From a checkpoint of a small transformer trained on Wikipedia.
Architecture: LayerNorm before each block, tied embeddings.
Each number is 128 + 24 x the weight over its row's rms, rounded and kept within 0 to 255. Layers, rows and columns count from 0. The size above them is the row's rms in percent of the matrix's.

# layer 9 MLP down (transposed), 2048x512, rms 0.0376, rows 1596-1622, columns 256-383
size [ 96  98  99 108 105 106 103 101  90 111  85 105 107 114 113 105 111  91 108 101 112 108  83 120  99 106 103]
[[139 163 125 145 148  98  95 148 186  95 123 144 119 143 127 164 137 158 153 123 123  88 159 129 144 142 138 108 109 123 138 117 120  95 125 134 137 155 106 123 138 144 136 141  84 110 141 141 126 107  90 131 133 164 117 104 164 127 137 153 119 158 110 103 136  90 158 137 125 135 113 128  71 143 124  95 132 152 162 120 126 142 120 137 132 128  77 136 118 146 113 172 131 113 165 124 133 106 162 156 116 104 112 122 111 156 133 114 122 151 123 140 181 100 138 140 118 117 153 141 119 101 156 170 110 126 136 122]
 [153 125 108 118 153 138 144 112 120 119 143 133 136 158 140 136 124 119 125 113  99 144  99 101 120 165 183 102 132 142 145 129 135 124 125 164 167 139 132 118  98 184 124 132  92  99 189 143 153 120 115 154  90 108 150 149 141 120 116 142 110 151  87 135 113  93 115 138  91 150 118 102 112 124 128 110 162 131  93  99 112 163 120 156 113  89 125 133 145 144 136 144 135 101 106  88 181 137 120  63 153 140 148  74 115 112 119 104 166 114 114 144 112 130 146 177  99 121 144 148 161 119 130 153 107 135 189  90]
 [ 92 139 104 159 112 122  97  84 172  96 112 111  73 158 109 107 190 105 133 124 142 109 137 104  90 119 177 121 133 139 152 157 147 135 147  95 147 143 136 108 114 114 143 139  92 144 137 151 132 127 112 151 134 118 154 101 135 148 180 130 111 124 143  98 143 151 141 127 129 135 141 123 152 115 146 120 149 152 117 127  96 114 158 105 163 135 148 113 150 128 155 176 153 135 108 154  71 102 134 118 128 174 143  74 129 140 111 121 120 159 133  92  96 110 138 112 130 103 162 140 113 134 109 126 125 117 163 122]
 [169 164  97 130 118 121  96 102 103 153 180 147 117 134 150 141 170 147 133 123 140 108 105 123 130 191 139 128 127 112 150 181 126  99 163 150  87 164 149 162 170 139 161 100 113  97 150  83 114 139 117 141 114 140 115  92 138 117 128 129 112 112 155 154 106 136 154 156 117 131 106 131 132  97 160 136 155 153 109 120 144 139 128 103 123 107 175 142 151 153 145 155 157 105 123 104 158  95 134 171 137 110 166 134 130 145 129 151 125 142 127 139 144 114 142 126  93 130 128  95 108 131 138 151 160 102 148 153]
 [128 161 141 139 138 131  89 136 139 150 129 122 122  95 138 156  85 156  98  97 153 112 184 148 117 121 149 162 118  78 101  90 144 119 164 149 153 160  99 113  95 131  97 150  94 151 123 135 141  98 139 170 108 146 130 124 120 149 116 113 146 130 143 148 120 110 106  82 126 121  81  86 130  94 162 126 121 142 138 178 145 137 145 146 100 147 117 141 140 142 143  80 103  89 134 126 109 149 115  96 187 163 152 168 180 114 109 141 128 109 138 196 132 142 111 106 102 144 120 155 128 122 126 111  67 142 159 134]
 [136  98 153 144  93 137 100 127 171 102  85 109 155 101 129 150 143  93 120 116 115 170 117 112 143 170 137 154 153 119 121 145 145 127 117 141 146 138 152 131 143 154 114 134 153 108 106 142 112 101 145 117 125 120 151 112  94  96 124 127 161 127  94 131 111 106 166 115  81 137 139  70 126  91 148  87 111  85 131  76 102 101 159 109 169 120  97  98 108  98 133 105 154 124 115  67 145 139 156 143 139 131 141 146 137 105 143 147 126 123 132 152  98 158 137 152 110 119 167 139 106 115 144 166 119 104 145 114]
 [125 113  92 164 144  83 140 129 120 154 116 106 131 119  95 113  82 120 120 155 115 136 126 121 129 115  90  93 111 100 117 170 138  84 157 202 136 125  71  94 121 125 146 128 142 116 125 168  89 113 150 119 128 138 128 109 126 113  98 136 114 155  83 128 104 166 122 111 112 154 153 142 139 118 143 141 160 104 177 123 113 147 133  91 130 179 143 155 139  78 105 132 118 164  91 144 157 147 136 125 141 142 132 118  65 135 108 113 132 138 139 134 121 119 174 130 123 113 145 145 122  75  96 139 113 143 139 102]
 [121 137 137 152 132 134 111 117 143 134 127 167 146 124 114 141 126 114 134 108 154  96 111 133 150 143 136 104  97  86  87 113 104 127 100  83  95 134  90 148 136 136 177 118 124 163 148 152 117 137 155 113 153 116 128 108 124 143 154 166 163 108 137 145 136 170 135 132 140 107 143 134 135 101 123 122 131 109 145 102  78 140 124 140 171  99 114 102  84 141 102 119 159 125 146 173  85 158 138 124 136 163 154 151 156 132 101  99 100 105 164 165 121 149 140 123 129 183 120  92 162 145 147 114 129 169 130  81]
 [138 144 133 151 123 137 111  97 124 127 138 118 107 143 108 115  99 125 165 111 123 138 119 139 149 112 136 132 127 124 141 120 111 163 121 158 128 126  95 104 144 155 110 166 106 125 163 131 117 149 124 123 115 154 169 112 104 123 159  94 158  97 191 155 126 140 148 128 112 125  95 109 140 160 131 130 116 135  55 101 112 117  93 154 122 124 118 138 163 136 143 141 164 167 123  90 127 115 123 155 124 154 142 117 117 156 110 131 135 133 114  92 159 126 113 113 125 154 128 107 165 132 162 134  86 124 124 122]
 [134 152 124 103 114 163 101 115 196 127 154 107 125 137 121 117 135 138 136 118 131  81 120  74 122 106 151 146 105 125 136 139 102 122 117 126 135 137 122 127 166 169 118 132 135 121 125 137 138 135 117 135 121 135 135 122 115 121 195 131 138 105 136  98 179 118 109 145  99 125 119 122 152 153 125 153 170 160 138 144 117  90 119 140 110 166 148  99  57 114  88 142 136 104 119 127 137 119 103 141 113 129 102 119 130  89 105 109  94 126 145 128 106 171 101 140 105  92 151 146 134 141 105 182  99 127 151  86]
 [123 119 135 112 119 138  98 154 137 128 137 114 101 156 145 108 146 132 101 133  96 182 117 125 115 110  83 120 125 131 167 129 100 109 110 122 120 115 141 166  67 162 133 143 169 142  86  99 147 162 140 115 115 132  90 102 152 120 124 126 128 131 125  95 125 112  86 158 196  86 211 185 134 117 127 157 155 111 138 133 128 121 124 103 143  91 117 146 150 155 128 168 134 159 149 134 142 148 139 126 120 104 111 135 155 153 106 106 141 117 123 128 117 127 143  90 117  92 194 157 133 196  84 131 114 137 127 151]
 [141 170 135 120 117 106 137  94 164 159  81 128 160  99 123 109 106 113 137 118  96 131  92  71 123 149 147  95 100 119 157 132 102 130  81  90 129  57 109 109  96 111 120 123  91  96 130  98 127 115 110 131 118 125  88  97 143 149 156 125 131 148 129 159 139 102 170 148 135 106 139 145 143 101  54 137 140 138 132  86 159 130 130 129 127  94 169  81 147 138 113 147 112 108 118 100 115  87 152 118 137 135 142 130 126 138 130 154  94 142 125  92 160 123 134  95 109 146 120 144 167 120 149 146 112 119 159  95]
 [161 100 151 121 118 129 128 160  96 105 175 140  98 147 182  97  97 127 106 146 117 200 114 123 127  98 156  96 164 155  91 137 129 116 114 146 112 111 150 130 139 171 113 124 152 146 120 145 132  91 167 109 103 179 119 109 151 107 113 123 149  92 142 142 131 142 144 140 115 121 134  98 151 135 136 136 108 150 134 127 105 132 145 117 132 168  87 139 141 143 117 115 116 126 203 156 155 130 103 131 121 101 101 128 136 142 138 133 111 138 125  97 144 138 114 124 156  93 120 159  99  79 127 111 145 134  89 119]
 [134 129 123 132 152  99 121  93  74 141 146 136 120 119 112 100 146 101 138  85 111 146 122 141 123  99 103 113  99 133 141  87  93 160 127  96 112 148 104 143 159 125 131 107 119 132 145 136  88  94 129 145 112 151 156 113 101 128 149 144 105 162 151 152 143 104 163 122 120  87 153 159 117  95 127 117 121 170 111 119 136 147 132 138  88 109 138 102 176 113 132 100 166 148 109 125 161 150 150 103 138  93 123 101 163 142 218 174 155 115 135 154  81 140 158  89 116 143 110 137  94 113 144 107 129 103 129 120]
 [131 126 141 133 172  77 183 134 101 119 145 138 101 149 138 136 144 137 108  72 103 149 102 188  67 137 106  93 150 115 125 108 128 159 197 123 145 115 149 170 110  77 141 134 149 136 120 127 159 108 138 146 113 114 152 119  94 111 141 125 160 130  72 131 107 118 109 116 150 151  93 143 148 133 116 123 141 147 149  99 108 144  65 134 102 104  71  98 143 134 158 116 109 136 196 155 145 111 128  72 154 133 137 107 119 131 152 147 162 130 142 125 119 200 134 143 143 131 131 150 137 138 103 120 177 127 110  95]
 [199 115 131 127 122 144 142 112 130 102 134 130 125 166  88 126 103 139  87  84 141 143  96 119 169 139 115 120 131 107  95 187 130 135 130 114 111  85 120 116 122 150 138 134 124 134 110 176  79  97 152 155 129 105 101 111 142  98 148 124 124  99 148  86  99 105 185 167 153 135 125 142 132 122  92 106 145 137 158 160 107 152  96 148 102 114 118 107 135 112  73 100 146 163  86 160 167 105 150 129 136  85 160 113 142 135 114 150 142 131 145 119 104 120  90  71 135 137 130 148 108 132 141 120 111 113 139 126]
 [132  92 156 177 176 114 138 136 119 162 122 109 113 138 111 143  84 128 120 114 122 120 168 109 114  88 153 120  88 150  89 142 112 106 129  87 138 146 119 133 120 110  83 117  86 148 143 113 121 150 120 145 147 131 136 114 104 150 121 120 136 125 163 135 137 114 110 131 131 141  90 129 162  99 149  89  83 156  94  93 139 152 147 170 129 118 111 142 118 125 142 116 149 131 114 132 156 106 136 151 112 135 115 121 111 127 115 123  92 149 120 120 105  98 169  95 114 117 128  75 158 143 136 180  63 155 115 106]
 [115 125 120 103 128  95  88 108 129 155 106 137  85 108  87 123 157 141 155 144 174 101 104 118  95 150 145 141 145 159 130 152  99 145 136 127 155 132 120 125  95 149 128 107  95 107 138 161 104 141 137 155 147 131  91 120 132 125 100 166  53 131 121 165 133 115 151 106 178 147 121 132 135 162  94 121 143  99 107 159 137 126 159 101 158 135 134 143 140 136 141 123 133 133 108 112 114 119 104 168 127 120 146 161 132 136 105 172 151  93 137 141 128  78 165 109 124  98 158 152 114 126 104 105 168 151 111 114]
 [111 131 122 154 100 146 158 109 149 133 160 126 130 130 146 134 118 178 131 125 122 116 117 134 150 104 132 171 107  94 125 156 144 137 120  92 119 173 107 125 138 130 118 109 124 162 146  82 127 105 136 132 103 126 118 150 137  80 106 143 115 113 100 116 120 120 138 126 114 105 146 114 171 114 132 122 101 154 136  70  93 138 147 115 141 123 148 146 162 107 128 131 137 160 102 162 128 131 118 177 158 148  92 147  80 119 114 122 118  84 141 131 159 136 146 157 134 158 144 130  96 112 115 117 106 112 178 115]
 [103 121  98 155 181 121 126 109  89 109 109 155 146 134 139 122 181 111 179 160 131 106 123 118  84 123 117 120 125 143 131 124 100 126 144 120 154 152 134 123 189  98 142 144 161 164 146 105 120  94 100 113 101 162 150  84 146 161 163 140 158 101 106 133 166 155 101 116 113 114 160  98 134  92  98  99  89 129 149 101 103 117 109 115 184 124  81 142 127 113 127 121 140  90 153 121 125  88 137 128 104 121 133 143 136 132 163 127 149 134 107 121 134 117 106 111 170 149 117 150 133  95 125 107 159 129 123 162]
 [ 63 129 132 127 145 147 125  82  79 115 165 174 125 161 127 162 129 111 128 126 123 116 109 148 151 132 120 161 101 139 156 120  93 127 101 149  97 127 138 155 163 150 101 153 122 176 159 117 100 133 116 123 149 148 141  86 124 159 110 133 174 156 138 141 107 123 139 160 128 133 119 118 126 106 153 152 139 127  99 125 107 150 124 106 108 114 138  82 107 168 140 109 101 152 125 146  85 130 109 170 142 100 134 101 118 146 137 112  99 146 116 190 203 108 141  92 160 141 142 101 114 181 131 122 137 110 146  86]
 [120 122 124 167 146 125 107 123  84 149 124 205 146 118 133 143 154 107 102 149 118 112 116 111 152 100 151 130 123 152 134 157 112 154 146  94 126  81  99 144 132  98 122 127 149 135 133  95 110 119 128 113 146 120 162 135  95 114  99 104 135 148 151 147 151 138 124 161 115  85 135 102 177  56 144 147 108 146 127 108 152 109 150 122 165 112 135 101 140 125 172 111 132 126  96 121 127  77 128 130 124 144  64 142 142 144 120 122 117 100 116 145  93 124 151 130 149 110  95 114 116 157  97 105 115 142 105  93]
 [135 140 117 157 168 154 103 154 120 183 131 151 141 138 165 109 105 127 114 139 116 148 101 145 127 168 139 132 148 150  68 126 146 177 146 120 140 111 113 137 136 134 148  87  91 139 138 109 153  59 141 108 156 137 155 117 119 127 137 103 158 142 132 128 119 140 154 130 115 145 111 123 131 155 152 160 195 129 129 121 136 160 144 157 124 148 145 123 130 154 185 128 126 131 108 124 130 120 104 147 125 141 131  52 129 128  81 109 146 117 104  94 149 126 108 124 129 106 107 100 155 137 102 111 110  99 151 118]
 [157  97 118 110 134 141  89 154 106 127 147 120 117 148 112 125 130 133 122 167 125 111  98  95 117 122 115 104  92 139 143 152 153 133  99 104 130 180 115 135 110 184 125 111 135 137 130 114 100 137 143 133 191 100 138 123 149 103 115 143 107 104 139 163 132 167 124 139 149 122 168 140 132 120 121 126 116  77 105 107 112 123 135 113 100 128 126 136 118 120  85 131 151 118 103 141 110 141 113 138 115 144 146 133 109 143 127 126 148 131 135 129 162 124 152 129 107 169 147 139 150 138 117 132 122 105 117  67]
 [103 136 109 162  99 146 110 166 108 185 128 101 165 109 141  93 158 118  90 137 102  78 120 144 106 125 106 147  99 175 144 118 150  87  61 109 116 129 125 137 130  99 159 138 130 136 153 114 138  89 135 135  95 159  89  95 123 110 129 129 135 137 109 101 110 129 146 120 113 114 102  81 126 111 145 135 162 135 111 116 157 141 170 100 127 160 146 124  83 134 122  81 117 111 124 128 154 101 127 131 132 131 142 149 157 131 137 108 143 161 108 128  78 104 140  98 122 113 124 168 117 115 153 142  79  63 122 102]
 [172 117 128 136 147 112 106 131 154 125 178 117 113 124 145 108 114  77 126 154 135 140 121  91 142 102 146 151 126  94 125 110 142 145 120 137 123 128 130  86 113 140  81 146 175  99 107 107 169 134 112  97 128 124 102 133 106 137 125 135 139 103  88 121 111 139 127 112 126 170 142 178 109  84  94 124 136 126 128 114 116 105 142 132 100 135 169 132 114 148 154 146 118 117  96 126 129 145 150 130 110 124 167 153 114 120 114 127  94 131 125 131  96 169 137 113 137 136 136 148  89 137 155  74 123 113 148 146]
 [140 112 109 156  78 146 158 133 100 122 141 124 127 147 151 119 130 151 104 132 145 112 173 102 126  83 146 132 132 138 155 129 144 122  95  84 167 158 142  85 122 129 106 119 133 110 127 103 115 131 122 131 138  81 113 111 138 155 103 159 127 134 145 100 115 104  95 138 113  93  97 139 182 121 154  67 118 120 131 120 134 134 103  80 154 139 116 107 124 116 137  99 134 128 155  87 109  79  85 157 112 113 194 129 131 121 144 133 114 171 121 128 126 142 162 165 160 169 140 128 113 135 121 106 132 111 136 147]]
# layer 9 MLP up, 2048x512, rms 0.0366, rows 1597-1623, columns 256-383
size [ 95  97 106 101 110 101 103  92 111  91 105 109 109 111 108 106  96 102 105 113 110  81 112 101 108 101  85]
[[142 131 124  95 136 147 161 145 134 131 111  74 142 114 123 114 130 120 149 121 134 153 108 126 113 160 110  83 169 124 116 155 107 119 166 105 135 103  91 138 111 142 116 142 126  87 146  95 120 128 128 113 115 130 117 154 126 167  94 131 123 117  89 107  83 150 138 139  68 175 125 130 102 156 197 115 122 109 125 137  81 131 119 139 144 141 155 131 117 125 117 139 161  94 129 126 110 154 111  98 141 154 158 152 148 161  97 109  88 137 147 140 125 123 107 141 124 100 117 180 144 105 130 164 137 113 126  80]
 [122  66 100 141 136 138 136 157 118 105 130 162 125 120 122 166 128 139 129 144 122  92 156  97 139 130  86 106 131 133 117 107 120 140 136 166  98 141  99 117  98 134 110 156 115 103  99 165 115 135 138 101 131 147  88 133 151 117 154 147 111 203 131  89 147 132 171 128 139 143  83 132 138 133  90 175 146 100 160 123 106 154 129 104 128 122 111 180 153 144 142 120 130 138 132 106 122 153 163 150 114 142 120 160 159 151 138 123  76 176 153  94 122 113 132 157 157 143 150 143 134  74 144 127 163 138  72  94]
 [109 146 145 105 122 134 126 126  70 147 124 132 140  95 161 125 126 123  58 137 163 138 119 123  83 175 138 149  87 147 100 155 152 108 107  83  99 136 151 133 136 151 109 109  96 119 122 115 117 159 131 137 117 161 113 124 139 134 159 181  92 115 162 167 142 141 136 148 151  76  89 127 116 108 151 119 133 143 129 127 112 133 109 141 142 118 118 124  91 126 122  70 143 126 156 108 122 122  86 129 128 139 142 120 147 123 142 121 128 133 130 155 160 119 101 187  62 117 111 118  79 129 130 134 105 101  80 150]
 [152 108 126 143 117 157 155 148 184 145 116  94 119 103 125 133 127 113 154 112  96 175 101  90  72 147 147 158 160 117 112 140 127 139 124 111 144  78 125 129 141  96 126 124 139 110 104 113 118 133 118 109 129  95 165 169 103 145 143 133  74 157 125 136 139 151 136 133 171 140 138 143 127 116 163 114 109 151 136 106 110  91 147  93 155 132 161 136 138 144 127  87 127 151 138 146 151 134 132 129  89 130 140 120 117 133 142 137 110  82 134 117  87 107 142 105 146 124 125 140 167 174 115 141 170 124 125 111]
 [117 130 118 175 108 160 138 162 133 170 140 129  95 150  79 148 157 143 162 113 115  96 120 113 111 126 100 155 141 138 120 133 115 116 106 143 123 117 156 138 143 140  87 134 102 127 112 118 139 173 156 125 142 122 141  98 170 146 156 158 123 133 103  90 102  99 148 163 158 153 104 124 159 131 125 172 112  86  97 138 126 132 151 143 160 153 120 115 114 137 169 120 122 159 177 144 147 117 150 126 131 132 104 152 186 132 142 161 106 154 110  96  96 102 115 175 157 125 156  81 113 107 119 133 107 113 121 121]
 [ 89 111 130 124 148 136 133 142  89 111  97 125 121  56 144 109 139 150 111 154 120 129 131 120 151 101 112  72  97 122 136 110 135 172 156 145 110 120 131 132  95  88 160 113 139 117 107 205 140 137 128  87 127 122 108 129 151 153 113 149 132 141 155 120 106 137 165 133 112 123 121 185 150 110 148 152 133 146 145 121  98 125 124 171 105 134 110 127  81 150 144 156  89 146 108  93 110  89 134  91 108 112 107 152 106 123 108 115 129 133 129 104 123 154 140 134 101  90 164 142 135 137 127 137 104 115 144 107]
 [130 161 107 135 160 102  72 118 133 112 133 141 133 154 157 111 142 137  94 149 134 128 154 129 140 118 110  76 161 126 139 113 160 111 107 108 136 148 153 126 148 143 139 113 155 126 131 152 118 150 163 134 146  92 117 164 114 134 180 151 128 146 188 141 110 148 116 140 138 131 115 173 117 136 172 125  83 136 123 127 173 138  48 141  83 105  87  93 116 115 135 137 131 110 111 132  90 106 128 140 113 113 143 131 143 130 136  81 114 123 138 149 148  93 121 110  99 116 111 121  98  93 109 111  84 110 111 124]
 [122 110  75 147  87 159 148 136 159 133 124 115 177 119 156 165 128 122 102 156 143  89 119 115 110  93 128 108 153 153 163 126 118 102 104 101 127 107 132 130 103 151 140 167 129 126 171  85 125 151 130 106 145  91 128 138 125 136  93 165 135 131 123 113 172 134 132 156 124 112 147 123  91 111 150 123 130 167 162 103 145 115 135 120 133 137 133 111  96 147  95 130 122 132 134  93 142 117 134  88 152 129 166 123 139 151 138 108 113 150 165 108  95  91 144 110 100 140 116 116 107 123 123 142 157  79 126 138]
 [127 140 146 121 110 157 155 118 115 131 121 162 152 129 167 122 106 117 117  78  94 137 112 145  91 112 147 109 140 126 168 125 123 117  93 171 109 136 172 166 134 117 119 155 145  98 136 108 102 109 123 127 158 108 143 107 161  94 166 134 112 121 158 114 128 132 156 104 119 136  80 124 124 115 139 134 100 106 128  94 169 133 150 105 153 140 117 126 107 125 168 124 135 119 107 131 101 112 123 127 159 120 111 142 132 110 126 126 154 104 131 153 111  99 105 135 104 159 121 114 110 121 137 120 137 111 103 118]
 [131 145  81 150 148 153 152 132 139 163 103  96 146 133 124 125 106 151 150 118 159 132 115 134 116 129 146 146 126 126 117 142 118  92 117 123 147 158  83 130 128 113 120 113 126 122 122 144 119 118 109 118 140 107 142 101 123 112 132 136 139 136 155 111 137 162 145 148  84 184  85 126 133 134 129 128  93 113 165 124 148 103 129 145 144 108 126 135 100 151 130 122  91 118 111 125 171 149 136 116  93 136 106  98  91  85 143 136 137  55 107 136 139 158 134 155 175 133 102  97 150 115 123 133 137 109 150 107]
 [104 134 129 108 140 123 127  99 152 122  94 120 100  82  75 163 168 116 122 125 120 136 111 126 108 126 120 118 110 106 114 101 129 102 134 172 116 124  96 117 147  79  98 123 135  77 146 109 128 114 156 113 113 116  77 105 126 150  91 127 126 145 120 139  46 142 105 107 135 135 159 137 105 110  80 145 114  92 144 109 124 179 137  73 127 144 116 136 130 126 115 147 139 140 103 134 116 118 136  71 151 126 140 194 170 111 116 141 140 138 143  91 151 118 133 100 160 109 147 123  97  74 171 126 121 142 136 143]
 [ 96  80 142 151  90 132 114 105 147 164 145 108 154  85 104 106 119 129  90 109 119 123 189 107 137 149 146  78 156 124 148  90 106 156 122 105 137 113 142 137 120 149 138 138 108 115 147 151 124 120 111 101 132 136  95 151 135 143 157 143  98 143 162  98 141 137 143 158 135 175  85 185  94 145 101 149 150  64 151 125 121 119 119 120 111 115  95 109  66 127 122  83 101  92 137 130 148 127 159 129 146 125 113  98 150 141 146  98 133 118 132 139  97 138 148 122 144 133 111  79 150 142  91  97 121 148 128 145]
 [ 94 159  82 114 155 142 114 125 141 111 143 119 147  97 131 144 149 121 145 155  83 115 135 146 111 123 120 107 125 122 103 125 125 105 161 156 104  75 121 152 186  67 136 122 157  58 155 138 162 146 143  84 189  96  99  98 175 148 153 103 127 147  87 107 105 162 109 116 181 179 134  79 110 107 142 160 130 122 148 110 163 150 128  74 134 119 127 137 165 141 107 120 124 115 128 184 155  98 122 101 122 171 149 159 129 115 124 138 132 158 138 139 118 137 105 122 146 100 146 128 148 121 126 143 166 111 109 108]
 [112 155 101 107 117 106  88 131 136 122 162 106 148  88 105 129 160 137 153 187 123 127 152 100  98 124 138 185 178 112 116 138 130  99 111 126 115 106 122 130 121 168 136 136 101 143  95 110 131 115 179  93 121 138 101 105 128 126 162 118  96 132 133 115 122 142 148 149 102 148  98 116 138 173  97 143 110 170 102  92 176  86 138 142 115 136 127 133 110 124 132 121 136 139 119 156 123 125 123 157 106 117 139 126 113 120 132 121 142 136 202 108 159 149 112 123  80  98 167 179 136 110 118 104 113 141 119  88]
 [127 130 132 119 112 103 101 112 118 121 115 114 151 140 144 120 131 114 150 124 113 169 100 158  76 160 125 154 115 117 150 113 132 120  85  85  97 163 161 184 135 121 110 130 149 143 140 164 138 126 164 122 134 139 165  97 145 127 173 133 109 158 130 118 113 140 157 145  82  99 113 144  91  98  95 131 139 121 142 131 157 160 127 114 148 138 111 118 129 138 138  86 164 126  92 141  89 149 143 133 137 109 115 151  96 131 122 100 140 158 150 111 132 154  82 183 163  97 103 117 137 165 138 148 135 119 146  94]
 [148 120 102 113 108 142 139 150 108 122 118 143 152 158 109 140 143 172 131 127 153  83 114 135 104 173 161 123 118 112 148 117  94 122 123  89 131 144 152 124 142 113 121  83 122 121 119 108  99 101 157 144 181 152 118 147  93 176 121 121 151 133 158 155 111 109 142 170  89  74 125 172 111 174 155 107 137 135 109 112 140 143 115 118 124  85 106 155 124 113 138 100 116 138 123 151 129 117 110 170  89 136 117 146 144 118 124  92  76 109 121 120 127 106  91 118 154  85 112  99 137 153 111 142 124 122 115 119]
 [154 159 107 128 107 130 132 105 145 111 170 104 122 162 125 140 105 154  90 103 128 127 160 158 146 120 131 138 134 204 123 141 180 111 111  99 103 140 117 109 134 159  92 144 130 148 118 120 115 130 134 131 143 112 147 157 123 122 121 111 139 159 192  75 145 149 106 131 159 109 105 178 120 132 115 131  98 145 123 117 125 135  86 110 171 109  99 153  91 132 130  99 138 134 128 119 166 109 150  79 141 153 113 113 101 102 162  86 127 134 148  84 142 138 141 142  71 131 142 174 124 137 146 116  94 145 102 135]
 [ 74 116  89 119  91  75 126 145 111 168 124 106 148  75 132 108 158 153 107 126 135 101 187 126 142 140 117 141  88 153 146 113  94 125 103 102 124 157 137 142 131 123 146 149 137 144 137 137 113 157 118 107 151 145 154 143  85 134 123 155 132 137 113 133 116 127 143 125 156 136 123 119  97  76 117 122 127 120 138  90 149 144 173  93 149 121 113 108 127 105 108 144 138  85  99 115 124 161 100 152 133 133 177 128 114 130 142  93 140 116 112 138 126 132 122 134 125 147 157  94 102 118 127  78 139 142  95 156]
 [117 126  90 139 153 122  95 144  63 145  91  95 139 141 124 162 142  93 131 105  84 146  90 121 114 138 103  89 140 136 131 118 117 108 137 167 114  75 110 143 133 137 126 140 148 103 132 113  90 114 134 124 132  84 122 146 101 133 135 130 112 116 125 162 157 113 157  97 127 159  90 149 118 125 116 142 137 136 148 122  99  95 148 143 112 136 126 159 111 141  82 115 146 162 149 142 120 123 115  97 122 152 148  92 140 110  55 131 147 141 152 118 136 157  92 160  99 129 140 158 125 153  72 159 165 142 115 103]
 [120 101 110 138 119 132 154 112  96 154 159  88 118 104  88 153 127 123 109 121 152 136  91  73 179 132  98 107 126 140 124 156  88 166 163 142 129 120 157 144 134 171 131 134 108 110  84 128 140 178 117 113 132  99 142 152 134 122 167 146 109 141 140 152  95 141 123 169 153 158  99 195 124 145 124 127 128 147 125 125 143 137  82 142 106  97 100 124 150 126  91 154  93 149 137 117 136 129 127 156 155 133 154 115 134 140 156 128 136 126 127 141 155 120 101 115 143 100 112 109 141 170 143 160 117 138 127 128]
 [110 160 140 140  96 121  93 149 143 128 133 151 159 135 114 175 119 121  69 156 103 110 195 119 141  97 155 141 131 150 150 134 134 111 131 100 141 125 118 137 106 123 144 136 173 134 112 107 123 160 155  84 131  98 165 135 112 143  84 141 145 109 145 128  77 141 188 127 115 141 129 104 135 109 145 121 116  92 128 107 115 129 142 131 173 105  87 114 114 145 139 121  94 110 152 118 118  80 115 190  82 110 118 136 148 139 153 104 125 125  91 126 123 124 163 134 103 139 168  75 119 141  80  99 131 145  78 101]
 [127 118 102 124  94 133 119 172 133 147 129 106  97 121  86 131 173 172 136 122 141 104 160 109 123 101 110 138 113 113 135 124 134  76  94 192 130 109 131 105 124 107 147 129 136 117 142 136 119 151 152 139 146  98 122 160 136 161 134 139  97 138 147  91 132 100 111 143 154 106 156 141  90 172 147 121  86 131 131 118 119 106 105  51 103  91 108 141 145 126 110 186 122 167  96 126 107 124 150 128  85 116 133 161 105 125 179 158 100 101 167 134  97 106 127 102 145 158 162 141 107 137 123  93 136 119 111 109]
 [137 134  83 138 129 136 103 139 128 164  89 142 140 122 154 149 121 128 152 163 128  66 117  98 117 125  93  96 157 115 154 130 110 114 106 103 134 141 137 131 125 144 129 125 118 149 146 121 114 158 115 127 112 126 175 140  52 176 146 150 120 125 145 100 127 161 141  86 134 116 147 147 125 110 161 136 123  92 142 121 125 121 186  78 146 114  73 107  94 109  99 172 139 124 151  94  96 151 117 147 110 123  89 133 102 122 147 109 129  94 131 125 152 101 139 130 125 117 166 140 119 140 122 159 129 110 129  94]
 [172 106 139 118 159 119 154 113 119  89 104 137 151 127 103 156  91 108 147 126 136 138 131 100 134 152 125 129 150 109 163 118 110 155 172 131 172  91 129 111 120 129  89 122 144 107 105 112 125 149 137 145 146 108 166 135 120 152 109 135 131 130 130 166 147 126  91 146 120 146 124 204 168 147 135 119  97 180 143 131 108 109 121 154 117  88 114 122 181 127 128 186 140 146 155 144 115 140 143 146 109 136  99  98 121 112 108 138 121 113 150 147 148 128  90 134 145 114 132  67 131 133 118 116 169 173 142 134]
 [119  89 116 125 152  91  82 151 110 117 151 115  95 117 109 136 128 162 116 132 143 179 139  61  88 153 135 149 101 158 111 134 142 144 134 141 117 147 112 149 143 140 127 108 113 148 138 104  94 141 100 120 127 101 109 136 143 140 125  89 116 131 154 137  82 120 132 128 132  82 114 159 123 139 135 122 146 143 125 129 144 111 132 113 146 133 127 166 104 137 135 206 122 164 122  64 113  83 155 120 139 114 148  96 115 137 124 146 125 157 141 126 128 141 163 168 146 171 150 167 129 124 148 123 152 149 112 147]
 [116 108 158 115 165 152  98 134 168 145 132 119 130 137  88 139 139 112 132 111 117 134  59 126 122 179 151 114 133 123 123 116 123 122 135 145  95 101 118 184 141 115 133 132 135 130 143 163 112 115 119  98 110 152 145 118 125 121 129 125 123 122 141 185 131 159 143 129 128 159 136 134  86 154  97 192 133 124 114 156 136 142 144 150 108 120 156 150 147 150 124 119 116 116 126 166 140 147 169  99 137 136  90 137 136 149 100 149 143 107 152 143 120 146 128  95 114  72 128 134 131 122 103 150 108 149 118 120]
 [103 129 144 138  82 134 159 150 106 118 149 114 121 119 148 146 135 139 152 130 144 134 131 143 146  94 102 140 101 115 134 141 138 146  89 103 153 134 146 130 124 112 106 119 150 182 129 158 123 190 175 126 118  92  94 146 157 189 143 123 135 123 168 102 115  92 133 105 117 118  92 110 110 132 175 108  79 125 129  40 165  96 109 124 111 155 152 130  88 135 145 118 147 119 122 142 106 156  87 128  93 150 106 123 133 121 128 145 134 116 123 164 140 127 126 137 139 142 142 107  86 121  97 174 146 112 112 140]]